Each number is 200 + 20 x the weight over the matrix's rms, rounded and kept within 0 to 999. Layers, rows and columns count from 0.

# up: layer 3 MLP up, 3072x768, rms 0.0509, rows 2777-2800, columns 192-287
# down: layer 3 MLP down (transposed), 3072x768, rms 0.0344, rows 2777-2800, columns 192-287
# gate: layer 3 MLP gate, 3072x768, rms 0.0493, rows 2778-2801, columns 192-287
up2777,190,201,180,197,208,190,240,197,223,215,217,182,183,205,195,219,210,189,209,191,164,170,186,204,153,180,185,207,227,202,182,184,175,193,233,168,203,196,182,176,224,182,225,210,209,188,186,226,203,182,210,164,180,185,190,226,190,200,223,193,212,170,165,137,181,222,192,209,212,209,190,156,221,212,196,162,184,158,232,179,161,224,207,204,199,216,220,202,186,229,166,176,185,175,187,193
down2777,181,230,204,186,192,230,153,188,203,176,181,178,201,196,198,178,186,237,163,200,188,184,229,204,208,186,222,200,203,217,239,163,232,200,211,217,200,212,182,218,203,215,202,175,171,193,199,207,222,168,219,198,170,191,243,188,189,185,196,185,222,222,195,215,201,198,202,184,217,223,227,209,199,196,208,211,175,194,200,201,186,175,202,207,180,227,204,229,187,179,240,188,179,221,199,220
gate2778,215,215,216,188,148,186,193,187,200,232,191,195,182,166,196,213,219,208,166,184,209,159,205,170,222,231,202,221,200,225,201,182,188,188,192,180,204,193,233,236,187,212,215,232,190,192,209,225,178,249,210,228,216,212,249,198,170,222,191,211,185,190,204,185,175,224,169,202,191,193,180,224,203,209,205,203,197,170,207,239,189,201,201,231,208,207,206,205,218,213,213,235,186,225,197,209
up2778,218,225,176,208,181,197,216,211,231,224,237,218,176,188,218,162,186,190,186,196,219,190,192,203,177,157,205,191,206,171,191,208,200,188,153,187,176,196,184,167,205,225,231,201,197,227,168,239,187,215,170,204,230,218,199,204,202,198,221,211,211,197,189,190,192,192,213,191,210,168,188,191,196,231,222,169,233,231,189,208,228,191,229,194,195,195,224,255,208,206,185,173,181,208,188,206
down2778,226,196,186,197,192,206,191,182,204,214,222,191,231,176,235,192,199,200,162,193,224,201,189,237,226,181,184,195,174,199,167,179,197,214,201,229,227,200,228,195,193,181,208,232,208,192,227,187,194,205,194,167,206,203,193,218,189,164,157,231,171,209,207,189,193,216,195,229,216,229,202,179,202,200,205,235,230,190,200,200,198,168,207,229,214,182,198,151,243,187,194,196,202,262,206,205
gate2779,245,237,221,191,188,192,188,180,195,227,159,212,173,212,189,166,191,208,203,206,178,247,190,210,278,170,189,215,233,201,203,199,176,190,224,211,207,235,186,206,199,203,202,182,191,191,218,187,202,243,211,202,192,182,181,175,175,200,179,260,195,183,196,220,178,174,197,174,193,191,192,208,209,224,200,238,214,194,196,183,194,199,178,170,196,196,169,213,185,183,243,175,241,193,209,194
up2779,191,169,220,231,214,233,199,197,171,192,224,181,196,231,158,182,226,206,204,195,218,231,226,210,186,196,194,172,185,221,212,216,214,228,218,217,231,204,224,183,187,188,196,161,208,184,219,183,203,241,196,193,187,187,193,196,168,205,228,223,212,207,204,227,217,197,186,184,207,181,230,226,188,200,227,214,203,205,224,186,176,203,195,194,200,205,221,188,218,139,187,197,176,214,203,207
down2779,217,234,211,225,220,175,158,209,200,198,230,178,213,212,223,190,224,184,173,198,166,227,194,184,198,204,187,211,235,187,195,204,169,205,217,187,225,215,201,205,199,183,214,192,191,193,168,198,216,208,173,206,190,207,183,216,214,211,193,226,205,196,200,172,182,225,208,201,219,196,218,198,186,200,183,191,217,195,234,191,197,184,201,178,225,164,213,233,187,189,141,230,182,191,189,204
gate2780,207,225,193,194,217,191,171,192,215,195,229,219,183,160,212,196,225,205,168,201,213,215,159,203,222,236,220,243,216,189,221,210,176,165,197,201,198,208,187,208,219,190,220,189,189,201,216,189,193,228,183,215,226,196,195,227,184,171,176,198,195,239,195,234,219,215,194,226,204,168,192,230,234,202,200,193,189,201,216,165,233,206,219,217,208,247,194,193,222,187,187,228,182,205,178,216
up2780,202,191,170,177,202,167,166,187,186,193,161,179,201,184,190,229,233,226,234,205,196,160,165,233,194,192,168,186,193,219,188,203,169,196,225,239,204,164,177,166,191,179,211,204,188,210,194,190,214,203,178,213,201,140,190,197,208,183,224,211,206,202,234,204,210,195,186,182,227,206,219,197,191,185,222,204,223,192,200,226,195,167,167,197,184,220,222,178,217,185,194,217,221,185,227,201
down2780,192,190,212,212,182,201,205,178,192,193,208,214,210,198,218,211,182,200,169,182,189,205,204,211,217,184,203,197,217,163,188,228,195,167,209,195,211,189,202,241,196,195,240,222,188,203,221,208,217,195,197,221,195,210,208,239,204,234,194,170,220,214,191,228,189,201,220,188,184,189,205,209,213,179,232,215,183,185,222,211,156,203,226,213,208,208,239,181,224,237,197,205,222,200,206,201
gate2781,202,201,196,193,195,211,175,230,213,199,185,181,179,193,197,177,204,198,170,193,226,217,147,199,226,209,171,245,189,208,246,169,175,201,178,192,197,192,187,171,178,204,200,177,197,204,205,191,204,209,189,217,219,175,185,210,175,210,209,252,189,202,162,227,205,175,220,158,192,211,210,216,199,200,198,180,175,174,191,228,205,213,183,221,183,245,213,210,176,210,211,166,199,218,216,238
up2781,189,189,182,174,231,192,186,228,211,189,189,215,200,198,207,204,186,203,197,205,242,208,214,154,187,204,242,214,169,197,217,207,200,241,178,154,195,163,193,203,174,185,177,164,184,199,185,203,189,207,201,208,204,213,229,168,170,201,208,228,188,194,213,212,179,180,198,230,200,200,202,178,217,228,198,219,234,223,203,221,226,185,190,176,221,175,173,186,169,188,206,226,185,182,202,213
down2781,208,191,141,193,167,229,171,203,186,207,193,185,200,184,200,238,183,207,150,203,195,198,201,214,214,198,206,202,176,204,195,215,229,185,198,190,231,200,223,189,228,197,194,187,221,222,236,229,210,167,229,201,197,192,209,241,184,225,190,199,172,176,244,204,209,179,184,204,219,171,204,197,195,210,230,223,204,203,196,228,211,218,172,195,197,199,194,236,217,199,192,201,230,185,225,198
gate2782,191,197,245,208,225,170,220,216,154,180,221,208,184,189,201,195,219,169,176,189,205,177,208,204,203,221,216,184,176,189,184,198,193,227,191,148,209,200,189,220,214,195,174,186,187,251,176,195,194,202,175,197,199,187,216,233,215,180,191,221,185,189,197,189,211,197,207,199,199,166,190,179,219,208,231,188,225,163,174,214,212,218,208,210,217,193,189,199,216,207,168,207,218,197,210,189
up2782,185,222,231,222,210,200,201,182,190,191,208,192,184,218,204,187,201,231,213,192,219,188,197,179,226,200,205,172,192,192,139,240,186,176,225,226,177,185,203,210,186,192,229,173,196,210,223,222,185,172,192,180,223,223,197,203,232,189,218,210,195,235,186,212,168,211,204,232,173,201,246,181,217,208,213,178,221,239,204,196,226,198,204,174,219,197,221,246,178,213,193,208,202,193,189,213
down2782,171,209,215,168,182,189,180,184,185,242,197,232,172,189,180,189,218,223,207,236,202,203,161,198,202,203,194,199,208,214,207,214,180,190,202,195,187,184,211,180,212,243,190,232,199,181,155,234,202,220,204,239,205,207,216,197,176,239,194,172,229,200,174,199,209,209,183,197,203,191,186,175,196,192,195,225,158,219,201,178,213,193,201,206,190,220,200,193,185,185,218,195,199,179,214,188
gate2783,206,195,222,204,210,191,221,222,194,175,181,213,181,188,189,208,186,259,165,185,193,178,207,224,213,226,196,207,214,204,241,209,199,239,218,200,170,199,209,200,202,214,213,211,188,221,207,198,181,210,200,194,204,159,208,219,226,206,209,212,204,207,205,200,192,198,218,228,194,171,200,232,185,220,186,205,209,165,183,209,201,216,224,204,222,198,187,232,177,212,174,207,192,189,196,203
up2783,205,189,212,211,174,189,182,181,186,220,236,177,234,203,209,207,206,179,223,197,218,201,221,192,195,154,178,225,190,197,209,195,206,214,190,190,210,221,177,186,190,202,188,214,221,205,192,204,215,201,214,192,220,201,199,190,209,205,217,170,207,187,177,144,201,219,192,180,196,154,216,174,225,202,212,175,189,194,188,190,201,195,222,206,207,209,191,185,242,182,206,172,207,213,206,187
down2783,199,194,212,209,197,208,204,197,202,197,189,177,215,202,226,216,220,205,197,173,184,197,198,238,207,239,196,202,203,203,192,198,200,241,217,253,190,202,196,247,221,170,203,203,200,178,191,177,254,180,209,243,187,223,206,185,209,208,205,230,184,211,185,200,204,183,193,189,198,229,197,178,209,183,170,181,204,214,198,246,203,180,211,195,189,190,192,196,196,186,206,195,178,218,196,194
gate2784,194,233,170,186,203,223,179,211,189,186,220,192,217,216,197,187,191,206,190,232,204,240,224,227,169,201,216,223,196,166,196,209,215,217,220,213,160,239,162,217,187,201,221,188,171,207,217,203,209,196,201,201,173,233,202,200,216,180,176,199,227,195,170,179,176,164,180,188,187,202,199,203,203,208,185,194,188,145,209,223,213,182,215,216,216,227,190,187,235,209,194,233,215,218,205,174
up2784,216,226,225,194,182,176,200,194,183,194,232,166,252,225,159,228,200,219,220,207,225,204,175,247,205,198,172,216,212,208,199,212,228,164,225,184,236,195,228,176,210,220,204,223,167,206,194,217,193,220,206,186,187,208,190,185,188,223,184,192,210,227,202,182,195,232,202,197,224,172,203,188,189,214,208,184,163,178,242,182,206,203,199,190,219,220,213,203,208,180,183,223,175,193,216,159
down2784,205,202,176,208,190,171,186,203,178,218,227,175,185,197,175,192,248,154,190,193,181,181,240,204,173,231,212,216,218,251,183,200,211,186,177,219,244,160,202,209,180,184,231,219,191,139,195,192,212,225,227,155,225,195,162,214,170,206,218,210,211,219,214,223,190,207,205,209,204,175,183,219,214,177,209,194,204,235,224,172,201,219,191,195,176,216,198,206,218,210,206,182,207,196,185,201
gate2785,173,181,181,180,254,213,213,217,190,210,198,225,231,231,163,198,202,211,185,191,208,201,181,234,180,180,208,214,214,206,181,187,212,198,175,217,197,200,178,217,227,220,164,173,162,208,220,175,205,238,197,215,194,191,202,180,200,203,202,193,193,226,202,193,181,213,190,211,182,188,181,218,225,180,200,223,190,180,196,183,174,211,212,228,212,170,187,173,236,208,216,205,196,216,256,188
up2785,216,219,195,196,178,198,229,166,219,186,195,205,187,182,244,182,209,230,213,191,172,201,171,191,170,219,206,214,209,165,205,243,177,218,223,234,250,210,172,169,218,233,219,199,201,198,220,248,173,174,244,213,227,210,199,193,218,224,180,220,191,223,222,175,176,230,181,221,171,223,208,198,174,176,186,174,159,185,201,218,195,150,231,192,196,229,228,186,184,193,145,186,215,234,208,215
down2785,199,160,178,212,198,194,232,177,199,222,231,199,189,218,208,146,203,223,281,176,220,201,229,189,154,204,158,206,211,195,177,199,187,210,207,195,174,189,226,187,199,227,249,214,197,164,235,199,174,196,220,218,255,251,213,226,210,212,155,192,216,219,199,195,214,221,203,205,214,173,213,195,201,181,207,174,194,246,185,163,189,169,182,174,221,224,205,171,172,170,182,200,246,252,204,236
gate2786,173,199,223,181,192,236,276,216,176,187,214,195,186,245,159,226,188,214,195,187,168,169,183,204,203,189,222,206,203,215,205,176,198,234,229,213,181,198,236,223,225,196,184,203,203,205,211,192,198,193,200,193,213,189,217,189,216,170,216,249,240,162,166,203,210,191,203,210,173,180,225,194,239,234,203,175,185,162,222,192,178,194,201,188,213,193,198,202,189,203,172,203,186,185,216,211
up2786,255,185,171,202,238,220,168,143,228,184,197,193,222,199,243,195,194,162,203,210,191,184,173,217,214,214,177,222,200,208,200,201,200,185,174,211,238,194,201,169,217,210,203,188,220,191,189,206,218,180,176,197,174,195,198,220,228,231,185,202,182,214,187,145,185,187,156,204,162,209,233,205,156,159,203,186,192,220,225,189,210,224,169,195,230,204,256,198,199,201,205,213,193,188,193,212
down2786,226,206,198,205,200,179,190,194,207,194,186,189,246,229,226,197,216,201,241,194,226,230,205,179,213,198,205,186,196,197,232,224,194,219,165,179,195,191,229,221,212,231,227,223,206,227,195,173,195,217,197,201,225,163,172,182,239,197,210,191,176,224,197,163,196,176,163,191,222,210,222,217,215,191,205,214,177,214,192,225,195,192,233,203,198,221,206,192,178,211,183,228,220,173,236,193
gate2787,222,211,176,219,199,205,216,189,195,219,179,196,189,179,206,196,204,186,200,167,223,185,193,202,185,197,191,216,184,227,195,190,152,158,207,185,236,199,182,208,189,211,180,217,204,183,216,222,151,202,190,188,207,221,188,239,204,216,226,192,240,222,184,170,199,219,173,206,193,225,189,200,222,195,223,181,209,224,210,199,203,186,191,240,226,179,209,218,199,217,229,200,146,212,208,160
up2787,215,201,216,218,212,232,191,223,165,223,201,168,197,234,243,193,195,192,181,168,179,195,212,214,213,227,168,222,210,203,199,197,195,202,239,181,188,191,215,206,179,200,230,204,221,238,185,235,224,180,198,191,214,193,238,168,178,206,200,185,222,165,204,211,214,184,216,203,205,203,200,184,205,222,192,184,195,227,214,155,241,199,198,207,178,172,187,204,239,212,187,208,212,231,182,210
down2787,217,186,163,170,177,198,204,215,174,192,172,186,195,228,192,234,212,223,203,188,205,187,200,161,238,197,209,232,198,190,212,206,177,153,199,171,193,202,211,196,184,213,223,219,214,176,177,187,201,208,219,194,210,211,152,224,167,214,183,178,212,209,175,187,196,195,177,212,163,171,201,195,189,159,173,205,187,189,200,180,204,232,176,206,212,217,208,191,189,203,200,197,230,184,194,219
gate2788,209,227,206,189,241,180,207,204,214,169,180,202,199,186,202,143,199,199,185,163,229,207,184,200,192,175,229,191,198,178,230,210,202,201,194,189,188,215,209,198,151,200,221,221,161,215,212,189,180,199,187,208,216,172,232,167,214,168,199,154,169,192,222,203,156,184,211,237,215,208,212,192,215,205,196,155,156,233,195,202,218,185,182,215,197,225,211,200,184,171,169,198,200,196,193,220
up2788,200,168,194,208,245,194,181,222,198,214,225,209,207,195,190,190,223,197,203,212,141,181,240,185,206,204,188,195,183,210,211,179,199,219,221,204,220,187,189,177,266,188,204,192,217,200,180,171,193,207,227,150,185,177,191,231,212,238,196,189,204,180,205,242,248,244,182,205,205,224,205,210,167,211,188,202,199,208,207,200,192,207,184,194,189,212,204,220,193,232,236,169,208,210,209,174
down2788,178,196,199,224,202,185,220,205,160,201,213,203,197,201,219,207,186,167,278,206,181,190,187,173,207,227,203,185,187,222,203,181,210,199,212,182,201,163,219,169,194,192,185,227,211,209,204,218,230,176,181,164,169,223,200,246,197,219,207,177,181,198,178,243,223,186,192,191,221,197,190,237,201,196,204,197,191,224,205,192,182,214,179,207,191,179,199,214,198,198,199,182,234,207,216,156
gate2789,212,209,222,240,177,209,221,193,193,210,213,204,254,203,155,184,152,218,219,193,171,190,205,198,194,218,193,197,240,209,217,223,226,212,206,183,184,228,234,185,195,231,181,230,191,161,198,225,193,245,205,208,209,209,184,192,179,159,161,225,183,220,172,166,152,216,236,191,176,210,178,189,223,199,198,202,225,209,214,176,178,243,177,190,209,181,213,227,222,207,204,230,196,192,238,192
up2789,172,170,222,191,166,259,215,160,184,208,185,188,187,166,202,204,219,178,196,161,225,169,175,218,190,187,187,220,205,211,243,183,218,191,180,172,193,216,182,153,229,216,230,200,176,198,203,213,185,213,196,194,213,226,197,221,243,218,203,189,192,190,206,225,194,227,196,177,206,210,207,172,201,246,222,200,238,180,231,199,183,194,229,230,225,182,204,185,197,175,216,218,218,193,216,191
down2789,158,165,204,218,183,221,207,179,253,174,194,186,178,182,193,234,196,206,214,205,242,168,196,177,181,186,200,195,219,220,207,179,190,173,230,226,230,206,231,192,207,206,174,196,220,202,178,214,227,203,222,245,205,190,202,220,182,195,197,182,161,175,158,189,204,178,225,161,172,237,219,188,183,182,201,195,215,177,167,192,182,206,223,217,202,190,209,211,211,186,175,191,211,199,209,192
gate2790,182,211,176,177,174,230,165,239,167,217,195,206,199,175,225,195,217,226,218,199,199,177,184,206,201,232,198,213,215,228,194,212,186,217,195,206,226,214,203,229,188,169,216,189,185,183,188,205,183,232,154,188,218,197,252,201,197,191,204,205,211,176,184,167,188,202,191,190,226,197,222,183,198,154,204,208,187,175,200,162,213,222,198,183,177,207,192,209,196,218,177,219,223,215,214,227
up2790,206,181,195,170,165,212,183,189,191,207,199,235,208,226,149,191,175,191,201,216,178,205,182,192,206,256,179,192,194,211,216,190,162,223,219,181,213,201,172,194,181,212,189,197,193,194,189,224,220,193,225,193,215,228,214,203,223,203,185,213,241,226,215,225,193,184,221,187,218,175,206,228,211,182,176,174,216,205,187,214,199,215,194,203,204,234,184,222,196,233,212,222,201,215,228,205
down2790,174,196,209,191,209,206,191,213,226,195,180,212,219,207,185,198,189,214,223,212,206,241,166,168,212,223,211,202,229,180,203,213,216,224,183,218,181,205,202,213,217,215,214,188,182,220,245,234,210,204,213,193,189,205,153,197,189,196,220,198,205,185,173,232,193,216,200,225,198,182,200,158,197,223,216,213,169,168,168,166,182,217,221,196,192,170,229,203,217,208,228,185,198,194,200,164
gate2791,207,207,222,189,195,185,192,209,214,197,212,214,165,179,201,213,183,204,187,221,217,173,209,194,205,187,161,206,207,196,186,207,176,195,209,210,172,197,210,200,182,169,148,232,188,192,176,186,182,183,208,210,186,251,231,184,169,171,195,196,198,204,201,168,163,206,199,228,199,197,167,225,215,189,193,203,209,202,207,173,223,193,190,179,199,195,211,214,209,182,186,202,171,208,204,189
up2791,181,199,171,211,225,188,184,194,182,196,195,214,198,180,221,214,210,215,162,185,178,213,210,245,218,205,180,200,246,163,208,222,193,156,204,197,243,182,193,230,199,190,201,208,195,195,228,206,197,201,168,214,185,160,167,180,183,199,212,212,186,198,209,203,197,230,226,183,183,166,183,229,175,227,232,219,199,197,213,221,238,186,206,224,200,170,217,230,221,224,201,163,188,224,173,227
down2791,182,190,188,204,208,205,212,222,167,220,182,205,188,214,220,209,199,218,229,213,217,204,213,212,192,198,219,204,203,202,233,179,203,217,209,228,222,175,197,206,172,204,207,211,220,217,198,211,222,211,191,218,179,180,164,197,218,198,204,191,208,198,219,201,180,221,246,207,185,194,187,202,202,187,182,211,167,210,192,220,185,220,188,217,171,226,193,234,196,246,182,167,206,194,172,171
gate2792,213,205,189,169,214,191,230,201,199,223,195,178,224,171,215,242,227,204,203,203,226,195,178,200,195,215,203,193,218,210,200,196,174,203,181,202,232,172,214,194,204,217,158,194,208,179,221,181,201,222,226,207,233,215,196,209,190,222,220,212,228,193,193,237,200,186,169,228,162,197,224,193,187,232,186,158,179,151,189,187,195,201,212,211,204,186,176,173,198,183,212,188,206,192,188,198
up2792,167,217,173,192,237,195,208,202,184,207,232,212,201,228,198,183,220,216,213,166,188,223,196,218,188,207,218,210,211,189,152,193,197,191,197,223,222,225,191,187,220,200,224,196,166,234,173,230,203,186,198,199,209,179,194,195,181,193,186,204,201,206,188,182,217,213,213,204,201,201,214,180,202,197,232,183,180,205,231,170,205,194,184,189,193,218,194,213,180,222,202,167,201,213,193,226
down2792,180,199,156,226,182,240,213,167,188,211,230,194,209,208,191,190,195,205,201,217,187,239,192,207,174,194,200,171,220,200,198,219,172,170,196,213,204,197,193,205,249,231,199,194,183,221,199,199,157,203,197,206,198,229,202,185,220,192,155,158,212,188,226,199,234,186,208,193,197,199,225,216,199,184,190,184,178,217,199,191,169,194,217,179,186,205,216,202,207,221,194,206,178,200,197,205
gate2793,184,174,238,191,237,177,240,184,160,217,205,206,181,219,170,230,210,198,193,210,197,225,159,181,227,259,183,177,213,202,180,179,209,233,187,179,187,214,171,208,229,219,227,242,182,174,216,207,200,214,210,190,179,205,187,198,183,217,186,188,214,202,157,219,193,204,169,240,225,224,197,206,237,169,201,174,226,214,181,241,238,203,208,224,218,206,231,164,184,192,231,214,201,202,188,186
up2793,183,188,198,184,216,155,222,195,211,225,193,233,212,208,203,159,193,209,198,194,173,194,203,164,223,213,189,181,210,202,198,205,187,188,210,155,192,180,213,191,228,206,207,194,181,159,214,202,204,171,173,167,206,182,196,166,225,186,197,207,225,210,192,213,208,208,185,212,192,230,210,183,207,199,183,181,171,193,205,189,228,186,203,217,191,206,211,206,179,232,197,204,199,213,168,255
down2793,171,195,183,165,185,223,212,203,207,195,187,214,153,178,201,217,229,173,186,197,174,216,222,206,219,220,199,173,196,189,200,188,207,222,190,188,165,200,229,196,200,145,224,193,196,207,167,218,183,195,185,184,218,190,219,179,215,179,172,200,169,189,192,207,193,197,233,222,188,218,210,195,209,209,189,203,209,230,196,231,184,163,196,152,206,236,222,186,198,179,204,224,227,172,213,194
gate2794,197,196,190,222,227,230,193,233,210,197,204,183,227,201,214,208,177,200,198,196,198,209,182,215,239,207,189,172,174,210,203,215,203,184,208,214,223,210,205,209,217,178,196,175,190,219,170,176,209,232,193,229,203,202,242,189,203,189,226,231,194,210,199,191,123,221,211,210,194,231,194,188,175,210,171,163,204,187,205,194,191,210,193,172,214,208,191,189,199,221,208,206,207,215,256,200
up2794,186,197,231,178,168,236,187,196,198,208,238,206,212,168,244,184,198,209,200,207,206,184,205,205,172,187,199,187,192,175,203,179,182,181,162,178,183,174,194,199,185,192,177,199,212,207,172,191,210,218,193,200,217,203,179,184,231,187,206,183,210,219,187,210,158,204,203,203,242,198,167,198,164,215,205,150,199,203,191,178,217,202,192,167,193,191,214,212,180,181,189,220,192,191,210,176
down2794,225,193,231,239,206,212,180,200,207,199,217,202,235,219,228,193,179,220,239,182,224,213,217,159,164,179,188,173,212,223,189,220,185,183,211,186,215,174,196,227,197,180,181,216,166,193,181,206,207,211,226,178,162,201,221,196,244,158,198,211,195,201,172,178,218,235,174,194,199,176,176,184,171,204,180,198,176,222,231,198,194,213,195,203,208,166,210,179,189,206,214,251,206,206,170,197
gate2795,210,189,205,196,227,169,219,207,164,202,181,238,208,205,214,195,221,199,201,176,221,167,203,200,184,221,205,184,230,190,211,184,215,185,214,167,240,220,209,207,186,207,207,190,215,225,192,204,179,198,208,222,196,216,217,189,200,161,180,189,217,180,175,213,198,199,205,206,238,184,171,206,221,197,212,194,206,229,197,226,183,194,185,215,206,209,188,180,183,171,222,215,205,189,208,227
up2795,175,181,208,177,195,197,213,208,190,176,192,156,202,208,196,195,225,219,222,203,146,192,198,213,203,165,237,202,202,209,166,231,173,191,176,168,220,219,234,183,220,212,178,199,188,192,213,208,158,154,204,168,199,185,173,162,222,172,183,206,191,191,211,193,154,188,227,185,208,179,163,189,196,184,213,187,205,225,177,193,230,187,203,187,220,184,225,210,220,237,214,221,179,222,205,198
down2795,182,168,197,198,198,148,221,199,208,193,205,197,216,197,173,222,190,153,214,218,197,191,193,204,208,191,187,224,204,167,203,208,233,177,210,201,174,158,191,238,200,142,224,205,192,169,161,211,209,169,210,176,189,186,212,175,158,181,185,238,224,146,185,194,216,193,203,155,207,190,192,164,200,199,181,168,202,197,182,187,209,197,198,224,213,212,193,165,189,186,202,209,174,192,191,184
gate2796,150,225,244,212,198,155,171,182,170,194,165,208,211,256,244,228,204,196,190,177,230,201,173,190,178,139,198,158,206,180,248,212,229,220,177,199,199,210,198,200,209,199,198,201,172,214,216,219,197,190,212,202,180,226,209,185,213,226,206,170,202,222,192,184,219,192,227,214,220,193,176,237,209,182,173,215,205,205,194,197,191,225,175,184,165,165,228,199,218,202,218,192,204,206,213,177
up2796,197,202,231,213,188,197,166,202,230,187,191,204,199,206,208,197,224,174,204,212,225,218,207,202,183,182,202,190,233,217,216,193,175,200,175,206,197,191,215,198,201,214,241,207,206,201,206,214,179,160,207,217,217,218,221,166,188,195,231,169,181,191,214,219,184,207,192,190,194,159,219,156,176,213,195,198,216,199,207,182,203,208,204,196,203,225,208,216,203,180,206,175,227,199,221,171
down2796,194,181,228,209,205,272,181,212,234,197,185,185,193,202,231,191,202,199,214,210,200,209,200,205,220,175,215,221,166,191,214,206,226,198,152,177,204,184,176,243,177,194,239,219,197,170,217,159,193,189,183,220,180,200,200,206,219,198,216,213,190,178,195,256,219,181,218,219,207,221,187,219,186,168,189,181,207,189,182,202,199,212,181,198,161,183,227,197,233,224,230,191,193,210,186,172
gate2797,184,203,203,211,214,168,196,206,154,222,199,252,181,177,204,213,194,222,226,211,213,187,157,216,181,207,195,196,184,188,220,191,169,208,201,196,211,235,192,230,201,205,209,228,212,166,213,198,215,219,202,207,191,149,165,188,179,177,175,185,255,203,140,225,181,216,208,204,161,169,172,192,198,204,190,217,198,230,202,189,171,170,213,195,171,222,190,209,211,195,173,236,191,194,196,210
up2797,215,229,206,210,203,224,218,213,181,206,181,178,178,173,193,182,219,177,165,188,211,204,152,172,197,188,189,219,218,202,188,208,201,210,206,164,169,226,221,192,200,187,202,218,193,226,211,205,202,150,187,201,183,175,197,192,183,199,196,191,226,205,162,176,221,196,179,204,186,201,183,211,187,186,195,175,201,168,207,204,192,217,197,198,188,188,191,194,190,192,198,195,208,220,213,223
down2797,195,197,147,210,186,223,202,223,190,209,198,193,210,190,207,174,216,185,225,207,218,179,219,225,197,235,205,211,176,200,175,194,192,203,218,206,209,180,254,210,217,200,190,244,191,211,206,190,166,190,212,216,182,160,201,196,178,211,247,180,196,210,197,240,244,196,188,167,202,210,190,229,199,215,186,206,191,183,201,212,181,174,203,213,195,191,197,242,215,226,150,175,190,189,182,212
gate2798,181,198,219,195,204,195,179,218,195,204,204,191,192,220,186,165,201,217,197,212,208,194,181,219,219,210,207,180,225,202,177,199,193,196,207,220,200,183,217,181,204,127,183,194,216,212,187,172,212,216,217,236,202,194,166,211,220,180,218,206,238,199,216,205,180,145,182,180,208,179,203,214,193,241,212,178,159,164,188,167,189,217,205,198,191,164,193,213,183,169,182,186,198,150,199,209
up2798,215,189,204,239,183,195,227,217,188,193,228,216,191,203,210,154,180,196,202,221,211,192,195,214,169,209,237,191,212,205,192,191,195,168,192,212,163,171,169,196,199,174,210,184,201,206,190,160,187,199,235,177,215,232,213,213,201,213,188,217,202,186,229,178,225,186,212,174,197,206,232,215,205,217,214,219,196,220,232,209,213,235,160,202,200,202,180,198,216,200,208,213,197,211,190,194
down2798,194,195,226,207,182,184,205,203,192,200,148,212,219,213,188,203,207,227,198,191,173,197,221,202,209,181,228,210,221,202,191,247,198,204,238,201,211,226,184,198,208,191,178,159,223,171,205,207,182,160,172,184,201,208,223,175,187,212,168,191,231,223,208,161,182,219,202,231,162,201,198,209,234,188,181,205,188,220,187,191,223,198,176,203,180,200,217,173,187,181,213,216,176,213,226,200
gate2799,204,217,202,185,188,237,210,182,175,203,183,215,188,205,174,199,211,172,180,196,196,191,208,193,201,235,168,173,155,209,176,165,205,188,200,194,165,177,184,194,214,186,202,209,167,197,209,217,155,174,178,179,216,215,174,189,212,223,181,197,193,170,189,188,177,220,205,221,223,199,197,193,229,210,239,193,181,213,187,187,196,198,168,183,230,218,176,165,212,218,234,232,240,201,199,205
up2799,220,210,186,213,194,197,212,229,175,214,194,187,226,232,219,192,197,183,186,226,187,232,188,229,217,197,203,158,208,205,212,189,190,197,197,195,224,215,182,191,213,224,207,233,207,187,227,176,204,216,209,180,192,181,199,223,219,199,222,213,178,198,211,184,212,222,240,213,200,166,216,191,204,201,179,214,197,212,200,206,226,189,224,220,172,231,216,207,228,220,197,203,201,210,218,197
down2799,187,198,194,177,200,204,166,206,210,209,214,187,179,213,186,193,213,194,196,202,201,190,215,187,216,184,208,195,224,197,200,217,177,199,189,200,219,163,204,204,178,226,199,189,185,202,217,206,193,199,193,214,203,230,212,214,205,214,208,194,207,203,203,162,201,227,194,202,162,175,164,217,145,181,185,178,171,218,228,177,171,201,199,215,227,180,185,209,213,237,206,221,185,210,192,176
gate2800,226,207,203,185,250,180,184,211,269,203,220,212,173,189,202,194,188,223,188,205,173,189,229,187,196,158,207,216,162,203,218,210,175,182,193,204,212,160,215,206,187,208,206,216,205,213,178,188,189,190,196,195,186,152,149,226,200,185,196,223,218,195,197,184,192,206,213,203,194,215,196,157,213,204,215,180,185,245,224,198,203,190,215,206,203,211,210,238,173,151,208,195,182,161,174,190
up2800,204,204,193,208,190,228,222,198,190,187,197,213,209,209,209,157,202,173,222,220,243,195,253,202,200,196,202,215,271,212,175,205,206,212,158,252,218,214,232,187,210,195,185,218,187,228,221,200,206,196,236,216,185,218,211,202,200,208,241,211,209,190,230,208,209,197,180,217,244,203,187,218,165,238,189,203,228,236,202,182,212,200,179,189,209,214,196,199,209,200,169,208,194,188,198,200
down2800,205,227,204,227,226,210,165,200,228,133,187,189,187,228,204,186,176,221,240,205,189,199,196,230,200,180,200,234,213,239,217,209,187,169,166,201,220,189,202,209,207,206,201,195,217,201,200,162,184,182,206,206,206,191,188,201,176,188,187,187,172,211,210,258,177,229,209,208,197,223,213,210,199,183,210,191,216,199,233,233,203,190,175,200,211,190,202,186,217,185,203,196,189,221,162,198
gate2801,204,197,205,191,221,209,176,249,207,180,230,182,227,199,219,204,184,213,205,224,203,169,207,201,193,190,188,215,181,186,241,205,204,224,232,226,235,194,197,164,206,209,214,200,192,224,166,212,190,226,217,201,213,224,228,224,155,173,196,254,194,215,179,163,188,210,169,228,222,212,191,203,202,176,209,203,213,198,188,138,215,206,159,218,200,207,232,163,235,230,223,162,224,213,231,200